Weights of a small transformer language model: width 96, tied embeddings.
Each number is 500 + 50 x the weight over its row's rms, rounded and kept within 0 to 999. Layers, rows and columns count from 0. Numbers have three digits each. The size before them is the row's rms in percent of the matrix's.

# layer 6 MLP down (transposed), 256x96, rms 0.196, rows 51-123, columns 0-95
091:517552529474508537444492479617497386512442533552621601443468496538462516456512555455455529635439453498567502436548480493507527504491445501517525461653504480503531522526455448497435548512374550481474452545427437512548542503485478489498434567438515546505541466441489514437437538452512505446
085:427514449609520499462554511492518487532412474571499486508417447404498376538610476502468566481481562533605402612500455481441567493580484444466483516483520490541506529545490521503492500516526569609468462455507588559455448480493504465520463452438573533534482581522425439520537571517484503500
092:462539428482518550382483536535451494614488452546465570422452474507460466522547532511526507543541501486590396473550613602501466455530544436501527458509493445547449527394511499455489523499535521437518436450568416523413481434491590563546512561476548437494471469486487441529526463481578431555
097:519613503562517518479367453524467464540430458411533477514464529507452475479462464455458569521447601496434576526480487552497423584468478565514516398553517505548481530481537457445502503587483504543482455409462416403531576478526497510550441453409471559543477405560478527490494473436571493528
093:510482554420459507547514559412468540521664582533460424536469487508479543531487576561503551419454541477448561500493507522407485470462461606508521426474463435466511414511469566496486505462508508460443599485509430534493488526534599437464556486407557490448493454479587525482406557479472466501
097:514560449506496485498582422519471492468467561449552565485520391492515536433426471567509559515549477515481505550507507524550476494563476420528554493523593526550550666458517484513439493474537464512424439495570528435429521411498552406493464541444508544388515469523378498442570467514498466464
101:487444547556533433621489528440553488470517421441474476410516394611500550455478541558473476526533510501479452500502455541535433466529451560385514540513467522472521572564533563585482428536453511594501481485547405553452471480504519422520476479563548486585581521538567484453484511537417466445
093:513507386524500575538546479508507522457474355482518423474513580442401465585589433478475499452445473444546547459527532544487510500445531441352412484558450507507505463548417482522528507478435477488465378519622490458512509582468508513526463485455486541476456498468496539512588489462515481527
097:458522478522524453474533401587465448477476597522503528475512455595429517367444513477514467590504549528546564588492516543492458536537437509475508622479524494516492614428522406449559472468504515526457531512493526507493536481523471481551441613475441483527489528471557421541541378536577457487
092:561487558454478452567486569413528563489489439447526547483503474441536561534533488528551394458499468491458486542537450519550523396497490540480416543453421626527467580496579516480481444561530513557416525428484438503463465471413421509469447481530462512534454460559521550468468578563535485367
110:498470457562528501473492530501513482561536556456463451443545555539541572448541502438557422453486506438562462475511573452589463517437534544512525364446487481484525466446549515475532513613481429477474438590426415405449505524537477573557500405410517540441457528478504470516499536480460503628
097:513501457520463480510511570463520541415557445586497505469470479484461533517502492534498436486488578488535495464411508545394443482555478418411487495550506618532449577485420565491497511556553555548521403578483546488574457518461450481477526450436472507530474585409458456563537596417599438485
100:525442544573556456444515479556517560481428519497531521568555515539458427436503558489565495549494516477518635572475498510432482576541463456483558491509486484387516517489517466555456586485478545517526502435567519456538581423471408449591474369476613550471515462450548452502526563555524455489
097:535631530517434519576468526506458423521552545553567525573480504581494520464547485558520507424449443519580520584482551483508442486462560480432467507505413423541484563403391483505423570412550502517483437505516497511494536539519497546574522502586467573491498501495465391591575517452501467483
131:453495529507524521487497446540495620592575436463517573453490499428467437498534495429492408543597542410511480360527510477531492503545516452523480472599509371460504434480513528404543494525483588491486529537492518453432544516501458527617537502418569477572483473520533526475462547420492509518
093:423494535518494604484562445553488441452594552471461569512477512562466437524415447547447413472562409452547457555527525414490520475501447477479500440497534507515504495375537504418544472453418418533502532544443576504487507605524469500510478579424538472501456571424512479502478617491512512454
111:428500511477462416521486557559380522395550461493456487489397484611559543512531501539473515512546445558492562493460472472461476522552533495625424525518552546587508436393453505449527549499482470540452527445411615529529539492522567467463605548527522498436550473465497471435529472500549507491
102:528481484637473499407412411535524428497514553551458571494481494536533483560481432496495459529413487552528431534582615510525483566568496445537528496549469514588588430486437607499480492598486526490528430509493504529497544448597598435480487515475455521494503602537439526467504464513486484489
093:494477451517444389454527509414530419430465525472514546519427500427487445600539500484551590528493516583569486578554433441553495513490471552433454474410409543481484573488502474533469568494497534555493517456465595412529493485388547465482456452412461468441545515503487474528572603508523497469
096:555484465465421571383448517467532474481546521542474562494527468508467485483475424584571550567495549502467559436531521480523443439550490435531493550510531403469471522496430511491558576500475485526526465572597495493562445520504406423415532521516466382550569566475509505567414612502559442513
096:488518469523531540467500466519552419498470569416515461471639527535433471547542468457495526526517413490599491562556589508604504506461496444412427494492411480600573448423451613525451532512476496559485527452505563576514441495513514580516403485565476507443465477488529494439514550439466470481
102:461542497469536437572478487624507504566588482461548421447495478457505458543476542572392424496503514571504460470437529465564522489471562478390537467573439529495505527480527471562395467447546523505509495530518500544544464463470520454447455431545454533441524499431427432483441400384559525433
084:522506558558490421522378468517490515495519511450452493491416452486470544425576513536436539532406560559477484377435431463548512423449514560512529545529488512488512493424465537429478412418551468501455551465494499501501487546571512507430602454438458565450388555516509539497507581499583436492
091:498484416443517491521427367508536444443454388430454438540444549461609525490511512556505418504481567487571549486444553468577469540544595456466503512551446476469542538512441516406492424504570497461492550365514465490567541480524514550448470490483469497474555500584456514563544517481423509465
095:495608502510418493529509525592472475532454459400467518509504431524529535589462461419572505560588503508480458436515519477484471549544438465438565452487525471537547622549521443565496544511471466493562464481549473454523529413411521480472529574515514493583505419365491509538461549543425480411
098:520496542532449434561524496507422531521642483591552458452548475546476497457406553441491527394570478509460463469540497407523486527568465466584497541469536515472511559400530452409536398405559537512471488438430417530499521482558575456433503569500463513449514555495473500509491546555443520538
098:559492606541518482560469541425431535494532514516449425510523492493413516463450569406499468511488455523479536490539472492492393507465478534431480519460502526525416482519565502530515593482531514583454506448462598510496447551446429544464455496571581447424515480309475534471509586470502567520
111:544543521461540407553541539449463496466560530485466467489534493516514388528479545473522543569573515444561614543497458542516511501470542586500465612474481435541411464525434428505522473511491525504521501526521561526521478371495490504529501426545377549417499445410532558534526370527500510429
092:517544498483524564432494483467541470512499561551443489483590466522429489448564444396463595528487399421524503468493463502492538507486455448404458518530507446468565460465460427531535563461577549472478490530575488441564573619505439538544608526488525539595545392406485519522529514514511481555
100:523496578441557449487420550541554446574403478472574634533549574589510468403586532437510439526482609499416543484491604499565389526498520479575458531476524509468491462562554516472463563513516514439505501507571486493554519456535543445588485560530502549502557448515477530529502484499547532490
104:484442448517516612563560494513480562484549457465467469488473526543459484433552567418473564470516520421587487446530509459513417464496517464468457402436516499574504570541511535432484591543487535536486391567506561493399521458470466516415544533513462457497477504515447563526555522394491592614
107:548537545415605432451444507575572459478472501467511505478537532555519479523422471519567498472589459487514548504420552437515459499542449482462498599639528512514565477539489512454480499576544483549512492442545497475477625557438392529485507512486366512477509515532497516600473424582483518531
095:434553458556581538382418535455551447559415561439448399471515463525495570449470525501402575523575441508602481467476435537569532506536510437465481495570503489585501498497517450550497434494446398519538491492433477533484491459480477507472512554475504517630444496503398478506547497479491434551
090:492506363563449605520537462561511484514445481461555461537492425546481450481541526565465500522624474399528574423454557475518471473455480492463533494454542534474505537618438551437548499478489471459528541548463492434470485569517502545562574429449397493490510531508534474441455437484390526423
100:489495574526527494430414441545485416454472508497506482510543528461504508513411440432570443584552508515510569523511515433573522583514493576596559502561446500465494501501578531474450549447547569538589521558568581534413604492547508544491512512621470489421478501401473482489553457467547441476
090:539432577513521512502492461515441524491563535533522444496582589532473433422467573560484569527498467518526541534451477425482443465525479541447496437477485460514506552442484403450478471507601468596471596420480538416527475516460602389488517451460429490452496488461419480461528533437608492418
098:445547519457470424468444503538560520519596539504474499407512484582507420487572565487537575505652525515558478507473499490507605418509614418513475455469484563539510517499425452564541464447489507452519469479417429541498482538450448466460487502393532498472495598469509445442538495555484410479
098:416511446491483493508510507533479442531454517507374489484462471471433542486414443422464510573451522456546484563476455519537407555564441525493561452459459478493503471446472511488463501490443467495572432535470633482514528525433453575445446491504492446575623530478557550456581504600613457535
106:495445537457388493462466520483492491478569401534470516461504493486564461454575415496402456534448425502500514549493514510544616512553546463443524392555494487547515449538595476481537415509465509499449524515526495507447507519487571564469401590461671554487510451556463428548536484485499517465
091:529536437553552555489505566462536578549428479493472500596443521545413383513526493527545501506466353540494603464547513505490438506485495538482474516548611525438460433506604431509401648488541511532510428529438551496511446493559471481565528489533514484501549563544546471482519464495474533513
104:406433538537521476529457519414461529489532546489427558529436520549603492507530500494610476506568429448559443545489464469489434463531494528598331453443476547519490538466570524558516497464559566522485461565538468496418509470512516463547427546607451554508456496537436487541435424529499452498
098:529562519446467541482417507439455625497494501509491485575460492424503486554408504450457487435560513539490451465447420522537516439461547568436492535451541506581535516532540460383552365551536495464533458435436548546444512413552466570577516557583448473504533548414499493509434542510475505497
114:510481550563511535512509526487472443498456527480474550447466504501495436550492407515427495606415458572610530537475518548556582485577524534483505494498444545478537521441516487426515553504534392511531542591468526496502495554453510617461531458480580400518461470484343548527499536414460435563
101:456468506635503473432512515475455508481528467498456467488508572529498642559497483475502483584387521517532543492468466547502505456480514549509582405466555572565519529524497529618516454568448501509510539469437484583451541468549363389470432456438533514489453474502516445473492398474470531526
098:521486494559545514443391420439488456439456422388464553456513504503551560447563434550557472535489520537437492485523579459531519638569487493528481530543489546479466548530508496527472471478489526586492496476582500344551504482549508445434495520516520502467486410503532475479587512411514504374
114:528493605491505521490496512475409441565560591514472524464494600567531624537582521461524568518435565523387416549474431521473416475583498528436562524491465510552413549465538520450505485430578465506495524575508464454501523437538574455540432452509543442497497475537424526525457547516512428497
098:474519453416440518476531490530531484455510558555573578481539414522538513545472423471482416414456470487511480500572466489646512592526484421499496490475477468539520540523547407451403489539474537516515485447556578399487540503470516496464524526580486501503451454564509541602544609600461478568
089:467621470561592575519540506512469527544420477495573458462416529623493561516540445475487512438509497507518436535484515483562463521489418556555497526476551462547445495419587522565522486553566598493587413536561490585458531633478499555459552489549484456543479510459478472477541576490491462496
098:501457528510473471517428429527508495491479523463493477396426495471492552461446469513546481577478412509575482584523507496452458482554454463390519601451525500548510523508415538427494473566558428492580372515495427444534473501453540427469545539431529484526534412534395524444578422432513442495
099:568507433473560561525570587565519483578491505491537399497488506499519530547518533391463478445510485482581514479507523507560423457478571467428490348551434498601520458515482532458533469513513512535502589578465432466427534549561562511502479521367511433475440472576541460523538489499428539507
103:535564502428424450481539459510411522378452426525417540536494504618491590489522522478501585470480463507446438461510477465519473502534493437435485579448580513549570454550541464554479484559513556453535467494539487561531467451529508525454574544570622453480538574490459530466475409492549509603
090:563507475518484542535452456455443410565540576515507520460391491562508633412525500592424544576462525531476469564449558508437496522475486608540505511540494542517528591454501466474534429454619495561608494439488522470504488488527551574503543495508496535496504474557442511482431382441511531504
092:516393427620484476585567461464541525443444498476393491554586473569520530533412605502501511485547509486550489509453539490433396505437499493520466470529537501508580558554453537540478497527522521472524523444528498559425604534444491497491459434548459391453532392522569483519556453529474459530
109:599516507459532503469582468464562465491556536463460502502534462521495485541445547508554407423587468438635477479552569465588515507584509525521458591522542512463466485549531434490425531567549446509513468577478497524522496467523470508448588557482442436516568623555511391474398505497468486478
093:570533491492562478502448492555463545524502556557503518434508538589546380462476561581516530467495462484548449530482517553471524518482533488475491487539516549489671496515520536612584544554458506529571554492512543565488557610445452599509515576498511605541485599540516471497472530406544463501
098:627446467508524552561496466502487557560506431471439489510418566547497508579491454427540418517380471575489468440476457474561585413483507537531514504481451588455477524531450559500508484481484517436486422536394422512399448468408520476433536558492483514471490586482480552552491405519518473516
118:446607392567527515544489520436447510564537457411500563501493489523525418508449503482556588504504398519585479569488542518445475527480473482573529581434543427463510543509561433568491536476446557483500535493508458601467539437478533428460398518474508507436525465515588527429476437576414498524
106:511563675475540554518492547445553489492445489482524546528543516432429481504521479444512502572450537544517474498473492490479558494491416431482512538470468510431416365441491554503452576502497468530430398532564604516584496549468501466567486462525465562520486472449497467499409488627554459487
097:547546406462566438495577461569491555449453521520455434510515445390530545462551486462471455425521491522487559493409466421606560470546564541530522539593429534471459585467467433543474506527455478558538439465543427552552598434539551552533471428487467486504529505571480478516585493487472578515
093:492533467480490449523472406471490568507510453545478478506478506541459445430544551461513539505617406561571455497558530445404470531470461561487499543514637437545494443507556491565536471497463492441571458484550413513578523537574462509539536620621489566460574568457486426474485457500514520492
112:453497515486543468556474512464474440434562526371510519550423542576581519512518567553478462499644445528555479468419558432530519565424442456484518509532516499471522482430485502570463519441528469504495517518475470425552451498497500465466529444579614633571510498519424505462585438505494458437
081:490512459486443439507506529509501427458511415424574535496514415402442463526580493498466491571630560593489501443504538483417488430432457436499479531541520441486562502429479474593508462502472375484505496549586407477528560444494500529525506510453441564579510510530506493534489535469434398439
092:443528513564557583460463510458504516566537496392515526485546488482472537503540439475480501487580483560522582569463529477576546497587549472652506508424505489469426512579534499436572466473570556606426508477505507489465491435471556462530498566556481460472421503496514492535510574559502549649
113:618535518417565421535522538476539498482503591460452440501567471529509455392526404472429465436538426544473443473506522389463473532530501495491457568532519523429426545537471438553465522421495611532460561517477538499499480502553519530472410513518476534507616450441386505503560486540466525504
108:549450504440460513444540549452509514466509484592428517517514435471498524500580454451521480579467512524404578537394433477455587526447506534534408507566418501378514465525514430560579532480511558549448540529520518503538504551444471512492502393407559539523444482509461563568549396528524461546
092:550555503502528556631497475570450544512583545530476386497462512528592509501418514515488511498400523487350471411456436534516469512587495485506521449541504604560499510517481521473540522507460491497537431525584395521406466509510529426452534486506558453558526487557545535465436515411449505523
095:482485438562519573425521487458460492527470444469557475479540555520392568523558466552447527497445445468602520612446487495506542600512543531584555434514508398521499490448515481420558433450551490444453460480524476517435592460458488562550461493505476503479475450645473612471515476478498441495
103:496630578514478480520495587517469469484460524525540597558553352476549475544482465578547458475512440417618543494508441420492559492529523457539487459420393459485501524427485445464554520494469447457572410497474511495434518492490550505548499526482508483468546479578509491538547559498403423550
101:522544482424522522512486410458531526509490510522525528480485477478449505432469512438546283540459504534536530478566595534533485536476545456522503428545440514526474539465512511438486505447483466517621474439462595540459638443562420559524501508510524544485523490562443579508482535474526396491
098:511504580490458568433490450504502486522502543462532522419593540521499481495485554508555480519548451444607539579610518501487505512482443504412574441580399383562446493467482549492528541508503474497500524519575473432581523494514526461535449527451526573473528546500457487530509648411537462390
093:417502374550494502536481461540372551490488480429528530497436523481501558554502441588569451529474568470533525525532488499464459593497603517561500490474565503539459469500551483551558630526553518394486522570480535475338529565555499545491518446457516531489449514475452589469517511467501494518
090:574618449555562490544450371595471445525576481459514452470400482526526364508469469498478455459554490568522444551478481452472496491482480545508518550536467513586558598465465531504521520421469496543505428437608484502437564519494514460508416484481399465458521523528510463454578520540500442482
100:484486485465507424512527471572412495506511440467485478493475499470568471479462440567534494454511362507571507511503489583598445454451494486475445478569471524532424420417455538378496416511474461503363496534411521597481532553528506538559538486517487445466530538523535449536556589410458473465
# layer 6 MLP up, 256x96, rms 0.202, rows 52-123, columns 0-95
101:512500509503384468559355486477482501511506482414479491350504536479468522450505463522534499502462476461388489454491577547575507527486459568443567493506530463510458480536452421447526544563468494441510416524542526552587475622488521536483570508564500402525489482557543491604524437470552510546
098:519503502543521617448474537512496400492447460467440467525472474570401541528507542478608400550447447406520508520505512453420412507439525488540465547578375561470512531510455481469497542541573567438471492474503554524441453373486450495550569490509561480504552527534525527458506476531529472605
098:473473478503508519541596583465506582511481541546496498444531507495510405540512428562450453494513451555504547636578602587556408447437523391468541444481515531450450428502453608526462490505479494480473572486578503544406507541533519473455544522473487458544491520426436491455578473513562445467
105:527468552476463450450498497551565512592477410448417461454460466486462494548562415425450519524536546486505502525593481572507565393540498442557560498556515517481506490473523395477611529471561492507527510522480514562460559473539449488547575598606400472489591556456481558563526514481518531431
096:537481409547547504521520496459529529421479540471493517454489558550487450473514503403510502591433395506415442452605504553494556425575629543439466472556509420503467476599476458404536515491525539504532526401435511507528453543468468555486464391580482538447490491477474503428484540490570518536
106:414456558430510481498468546607420503530490431495469521541609495514559457557566449480493490585519448552504528600467478518523522578551525476444445478491521530472482414495511497479460492569442512464445607425478534585436485424394490504448538519572446511506476613518548470563507471455544589456
092:531423539549537421591500561568574510509503493552453490569419487485584518502386466439556462510521534509400497540441415531434574550483466560518424503469449504460496531439504549567450539488453473435467539494481464490445512466566460532522458460631587511474433546501516497525506573428539403462
103:439557460431477490570525589581532425486535540519479545447531449559495568492390529482486497552526535564471537435386547517431558444522549497545522534400477553510412495430574469391488549550449484502561502451566518552509455441382500517461481475515464586484489532458554454501488602513494511525
095:581526433497506540513512474518475495498548489497417440543468554512378394515468450481514570469487517397485570454588451379459508510479587524583572399504491480443498448411507447473551513499562475420527470488517556467497504530495492443523521521532465406467636507467505473547452606476468513492
107:557488545474406520529486498587585408452431498507510446427521452459449532537515535419467489609497464521463487389590559472511505497539459515476473542462622518491506420492460480561497535518523517426614581520507594493495517370434467509486462495492395491558496554468519540487502425474475544498
105:461494567485571397531530455552622487521455491409491454537547506521426523451436465514531543429437482477548553455502554461484515506423466528539467472448499535443511441561511562419610563490496540510452479537472498418495488426512520449592529496559562513407549430571569495471534576504578476595
107:395473494441537482481411560491569429509557512591523485453486456487530413503483545548433510417549516580504511499520512392473579514527456485467487493509532527490578488609466490448477533596609561484509458464428463498514517423580468556479555479566479435488554539385477529446513435472409499464
102:501627453507438518523516498477602487519525419621550474571518500535487526428517499480467496390469497461476538536495540498473402507433535508547483427495447473487483583452440550479473532502478516526532454505572529544458462481480577409496493479658436592573514565433488417505459551503455452545
113:482509553490483509441479492499540536468449452509511611454439602499449515534506513471441512545516518431513446483506435531584503441483463429522599551541542411453488506495508512436499492543418564512422527596517462584401489427543491539415596594501537514518490502458497490403432445532606419526
106:501492447535492563522560469460460414472466533559445492442455436546500566510512468419559552392507474506476482489520600487468500397538478481469575590522445545464514533518476470524549533502429454553518522366565529466505505455487672462451467451526529547533476418429508526505554456529488405556
105:404418443506469552540579484468520454491491550565514490484458529508538627550481554513578465534439511492468572502594478492469504552561428487459454519561490556555543530527528555442528529517385412526491408406499483445436554546510447514545471408533488546529479526494514515483531409597580487412
102:519413558524477525545504543489503489476413497421517449513497458471456570482477473488564570374521516504444504462495518460475571487531517573458450521576525567495419557546403448562560543483581557607550533504462474583637512465477452479528397518493444430526512475509527527580515494415512493423
100:473515517567506552548490532564468653552556475516450535447534472593498546459533476423500432500422473486464521408454584535535491497523509428463455515647597482495539433536543553531490438487539437437424495589569423548527517486534541488450564477502451529569527517487541558552476476553455472540
099:487443462444452550450511547503494417507487532549529471451505519434478471610476586500443449523455442474505570630532410552521544537463482655561542530517562558441531418500484510487506585436477469452523572524479530497512563547503475509539475448587484467441531496463453616512453587486523520568
098:493538489489455616460406518519446590516450525605538499542479491479482542457368493573492478436429534532465450477440522453481477467514583563534492502483518498507476558538621433496552501443490489415528484583526415491567450547555486434589587498481577515513552540546470552596471493485569499491
098:544527467528444503416509477458515488451487483523560619495597430474442526558531511494422511530482597540516564421505498549464335471530542504536509352533470502456477436436475483582565504530501459528492576438470457472481519466571527508388523509509539546612499519531537530467488516499549440457
120:429511506572572463510524521483479466473474549540472463524401507621468463532524435476453538502481503393505537545470601490555552518495546579438560433594459516470483486646591513578529478530558546461457507416527540481481469563506519477368507483464488436521521465440475416431500498465484447464
096:544541495600435459466481646504509501524534546512513511485426427575331517480425453485494514449449424485543494499540531538490497480398475531428580524461497480577518455543562477479494455425529453430386516593473489495461488542494489471520618472511547491546510496425533515574524492561537490508
100:556513472556444526569439466526561460572640464457513482451471465450515579538561454499453499489476516530507441466535510551487448504568463436539529510545482500554496356482468474517527577448541422536379516374417529493539523482485514442518479504519513448394531570509402513514515465409511495557
106:564432464421494490497547562495549557504502461404428488554479511538505559441455442519566556494488540477458550477469454554448553492496534473520452489540487595483557496436560515469523465543549468481535479522558606419626446436489443551560522443559436472587560490477423580514489545451488444369
100:583592434633438560529496484497510450462540473445487468412390471498531484498506402517457518441543543464507449547513603553496525489583497519490609481524453499518515553484555437550420548476483450481549514445465447481487557464499538460626510501472521516509484546571470428532409412515571491449
101:494487520487446536515498449470483553518448573468494477599611522358506450504446446502414527518479461456474454514530387487564510478538505515519466585496523574557497423516545537513509500486468448377508538518500575542535368530574531592490421493541595528509514408587527478490486500569489516482
101:449539474512519460564502495482507525453549480498519481461454445418573483516415468581494373552464494586508535505415535497541483412403547533472563388549518513515439487533554530487413483484536399428558547549459413570409439460579518498501524484476477489416576501583454542547461539476486526502
096:438548507572467508538480484457535517423618551426464455481495415453466409571435525519537556566502361523550522490440529446508581475538523550513480445551548511503423526558462531479499517483508506599512472471467423546464465585443433481389575459469512451549496503559489433518524490560455448584
113:420464483539476476427452505557552466514507494507507535455462591479525570534528511428574537474551529504448547411426517529493390446584421499493527571536496532407581490506482512529490452504535429546530536516661442505573524423442513520517480502467502560499529482537478412522410420543505393538
105:512583452477492604491525449398531511486484531580505540467467465551607512523427497496533591529489455494472504530488481544511441493483512461577551551490503529394556372506516480397566532531455446536513484499504558595492617519534550493507467498507468470466582455401479496428436418500481492390
091:466487530490420423446554488486488504522530465517424534499501542560451584523466467361529424495469627477474507427551506447516539448573517484548414471490600498564438458494434414545424550580528484440479517503533539455430447497482466517425405538540507558581521525520545517452462537458475430564
094:550446506546402534400524544537562567520524487520419540425512572500544403471478590409600461534467448437519483393415539542483487466540492566449560461457514433519523543449492538519511449498460509551439473460522551527519508496556514598367530537515480485447524433441468567510528473567460485461
093:403568479532373510489495557568452549482466522469511406519434419438462501482520483588447576468487541430466458447524558479464598425475563457463515544479531530615584520517467538550551433416564434403521492510447534503479442498485536446474515530487486509588506431469525453525491569432525554491
101:437485436582496491474398507469581569508434501441534489558486438433433450425402563577521511537521461496503578453437514560468628519425557437517553516492561439526537435494518534544557497438554401497480465510576479492588503494463464483460516571476486436440517479513543608478481559545493480544
105:508531487510522485520423491484543521493613527452440485445539523501478566444473488597490496500453527430436450513561486528527490462501573525452519469530478596408471406364530487520538536479546581473477619431460435496505545512582506608471539522556505454472549471465416595436546557462543573489
105:449560480570518523465602560501496538546557460425461448478453488391458472528403420507500504529443559445514450360604518492542474597438506472476385419433514510528536486516488462565551501524528498460518452481511534503449548483486473566496517584503549498563615490442542460457438466542470552498
092:474481507518469453547434472390446498487469415526527464576525548437453519506464469508470505542510548509575580415621607583521501585442537500459506547514500488558468506560539389469513557491541434442413505576431464426552443431510562516464489591520515430449493484469428518443467438522512511540
096:483471481570498456468526476575534489421485543476501505498441496457488586642483453517548484428545558441484553531574544541488467476456400467569535469541550512538451506493408513507428610546537512534503480380515386552507563497492467470436425506460497511417478458512433592557442432439513463499
105:505436491562364507529544405471465537504518519469479543492424503479523533571554483472489461445495443486409446579464529575459512445464453458483427448498546565452584468463525554524573478458448556496562424463431423597494576466509485440552506571540512432464460565464496577539410489448568520540
099:485444531548505501491502524537567481464506574503559541450515484522424380476550467604554407556473496527545529498515558466433457511517412485523484489572434450452591503501526531582556527360503547536450541507546476546547545597523598467525530462446480424497563490550496601529484506590449522561
112:429504455536502496522417531542474468432485472482509433521458601460518451433473546473431588526562398517430496542469474433445514519497535497547529382454533511562473488515452488441557560549534596444565445436488482479454357595539474488480469484601475459475520520568471444530558479544573545530
099:440471591469456512509477491501442547423506430520518451437524502515561490581548401534479484538536501525543552522432436599453578557421505426562507471454512568589491552484515540501560537524534598495424472555525488532488482598552471466503444524470478464391443429421567517500495489619543559519
101:582510450560483454446520553458486446469497596521557520558481466526483397539522449484416490478480467451449510440538558423393487490516480434546504468506529567560549505395441487485577530467430534495513600463451518559560432548502619594479471492484489426533491501432531506482521607525420437469
106:529545513470497513479548456525492521424459517557523551590555506486522520597462563533441550539492553430400480504512491518527460519562508421510528477502547479495588474487495447528511536469377483557522538407472436431528559506579552476573454415432453541548565417500472479409460549409598588527
107:496482634543510423407448525474535463516474467454444467484470532573484428502449553448538563522559587512481578582455501516497565530481557521470555541538549447415596513502496504568465423446512532459398553474350488500517479458490558479454500434463491451589494549508482508479458490526456439592
106:562544554556470477523514533560483464470533516468506499511485527537477485508599388517478453475510508419501587570500526481459582492513449597471556511531479470435426448435588483512470489522614453476527467406404546566442446605505520493439547420478383484533522500457493489524525477419457407569
092:469498472473422523363437457404494504522537548481616533497571466495599497604549546453419494463523457506461555521531531465580467544545506473542568514491438515492510451531552478423501645473492552520567473494537448521473492545547454479531451566520381485523505501495629456481536497500472436497
102:510539517539497471458529451529540523381442556469462568493446496420481435422445470509521539505516517541468474586464450440474531551459404521485498530421589486507458534476432524539436579486545495509548470440544552565523440531504413469471537521636505484541555462482499559505331557526578511458
102:492483500488541412430444611484368417480459511466564485570546452497462496495472584493475488549400450555496417547501475433473466497496503548469605465584631532506508555460445521405526505551525499525444450546459516470445543492531454561493559475476506546413544503555477499495495393560516496559
096:498474563508378432403583536544470453493477454516452412491540545512470510484514518518531472532492516490436449454491451490476565499507578459432512522528437448524433451527423508509492561483503467510486494518542418565472472467450521402632499507521493458533412501561505565554487702513511572506
097:495576505439580515431431478532451466435417508547553509520531442437496535370605538514513555493528552457474536522524445405472570458537529459577406459496508589408474462510499494441533498476480499520456478595490516567594465549536523552508527511456505547566512611510527525454417529472561542432
099:541471559396568562483555471494551563511504497553485492541496623564524531460372511475567536453524509487484477489521443553437513610472462492425408386433440545484492518542528534572494397560518445525452506445506463573564495428551533525487435513565481489408445437570508517491481475448501519516
093:444485508511452524531485528498461447489490545501529469494511527404460491556505494524583490580448494560483530514489506559623560553460591453436449588502551489525422473585515499452445503549462544485443542538468454496570492419495568457559540391491525387549489410468510470630523443429433442466
094:464447504454431522522422490547628475444594512509516471508541506439443532420585519364552474536561512530538441530537545460577476484495445490471475549449601492503536430588482506588587505473542496536448526455473561476478524434534480443515434523440485534478453593495441531541410504575435499482
107:478510506552494525511611501484518531495485535552503499586485514502460448480494451527427576497469479521426520520562446546514523491515506443442499540569558523430534440503528375533474495518522515493392468501430531433542492499478454451600620521622487432576408499462582465494600498497537383435
106:514434479568519479452502487505454500492526519467473413514505479544566512397451546542446543448469566522495488517419438383437458479579469535465485474460555519622502523602576524445538483560576486555363552491375472483547530420489559482512521531508444475540554574541456459520477472461497445557
094:493581611493455590501467487517443499489614515492461526479554556572438465528525380522464551522485515509556551556531465540485515524444522399467451471445547538570406410500557552394567489500519529449547530513562468530523404534448542464488484600516533451570450564484481501508437477546509426450
091:483501453493500572494477472488518460487529513504486432514511433460527526564445472474510511519474545494426489560393508521430528488523489445527656629440471542517540507442428511344542501569506527464472490576479557460532429605487604500484457536518550495461419442473452588505514512576445461543
108:386475584417539528547562452521519433488483436482550469545524497539553503470501565444571407538496498446455418474486531453571527525511569538439557516553517444541616495566450454443475536566464520577487478436455483484495530469466539470406543453444493493375549597467519446558479556552566497486
088:493505531590595560527479490568495522463572589566365463464490517518560487490394475513527528463446493453560504464525537456426517504558505494500474465479521555497482487525514639551524444540534517494401418532503561390453388549561495505411572451519512495517558421426485547533455504476538496489
087:499491522505360512611562458507551495454468501517521586487478450445408437478467547532481446475472504405503478518569497556523413519401513561432485497577521539533510551436460532588522466482466447459582528554463516525554512585506580539417434456477522552457556583532457562527507497558526416448
100:393434574423488600515486568449525556501439446562479521563491445492603583458495532556511510537424511561511514555530466469479468503543568588582522453492547501525394498532524497512520568457471492516467493482576562386559568537546467544430518510549493425499530466438443495529513430496419567568
093:422550437565500578544567445556506599458473486476489447474552540514482469460490443495590469420564469423513405514584564435509507483457458374407498558472467501519509497528492554538480466425504493509542415421485492527436508410471493401483445591516453437561510476456548466426442532528485511511
093:488485547532412487442466520463523446438573546422469516507601510469496553485512466462480554491552548514579498515485568538505484548404505482460510576393507535539477409457432512473475502468505462584437473448482559557543546418503384544586446567456430477552421404532511501531423472450527420548
103:546522527465535480460531559484455510484639649393439605489480457571516475505539523527537521486487537491505478462565445520500506511556473493506496518468418546539541521540409461653527569436528484486506562480545506518561389536511472499505517465528432395478477473498431520525505511431519540392
103:517521510563541474521473479596488533488492443543543576625470474506438541497522483513391412586520550506579575489527402535451440479535572446595528504384506562436547488493485452454511540520533486425444591514502565528446530476520515510502582572583441528417486541551475481497432465451461477497
099:453497424511434480423505500480407548492558520551561461498408562554478472508539506474533472459591509552516459433509502539413432393489479422505541534492515490510460497437507478539516526442555573454586471490433572548480435521488558400542545613525549514550516424544495472523471417594535399546
109:554535484654469463475453582504537526498474513519506474506462450477443520534522507423505474499478454512532398539481523462553461503583507510522451552504576592436419503560484505509480513452476562517453444426484513627433476501444527563415510477493599583549453575500503407499416379481533516534
093:496447501405470491479567493454547476525517597424538598553477543493437474509539531484532560529570475471345499458501466570574474394544547516535524473512519494486452466366487562481475482483400475512461543419483518553466454536541404457521511480511445542444518575449489554559566532451520439434
091:451466449521373537570463574537513550529565483483451467503440518492561460448466410448433614458558409461481507532487465537544448468521461599540418528455466462516596548535490534491471541487484472492523505473407621529562556488498467416475481584543485554497485413466534479457454579534558453516
104:515529439526531456441506517471470455496542536572504466476568461490476470527485500437528470469500461405433556546469485501438530565468498465460512528500576485502581488475574544552502585598473414487452446487481352558545385498445550540465462465507615525580462399496447521586462461533471414441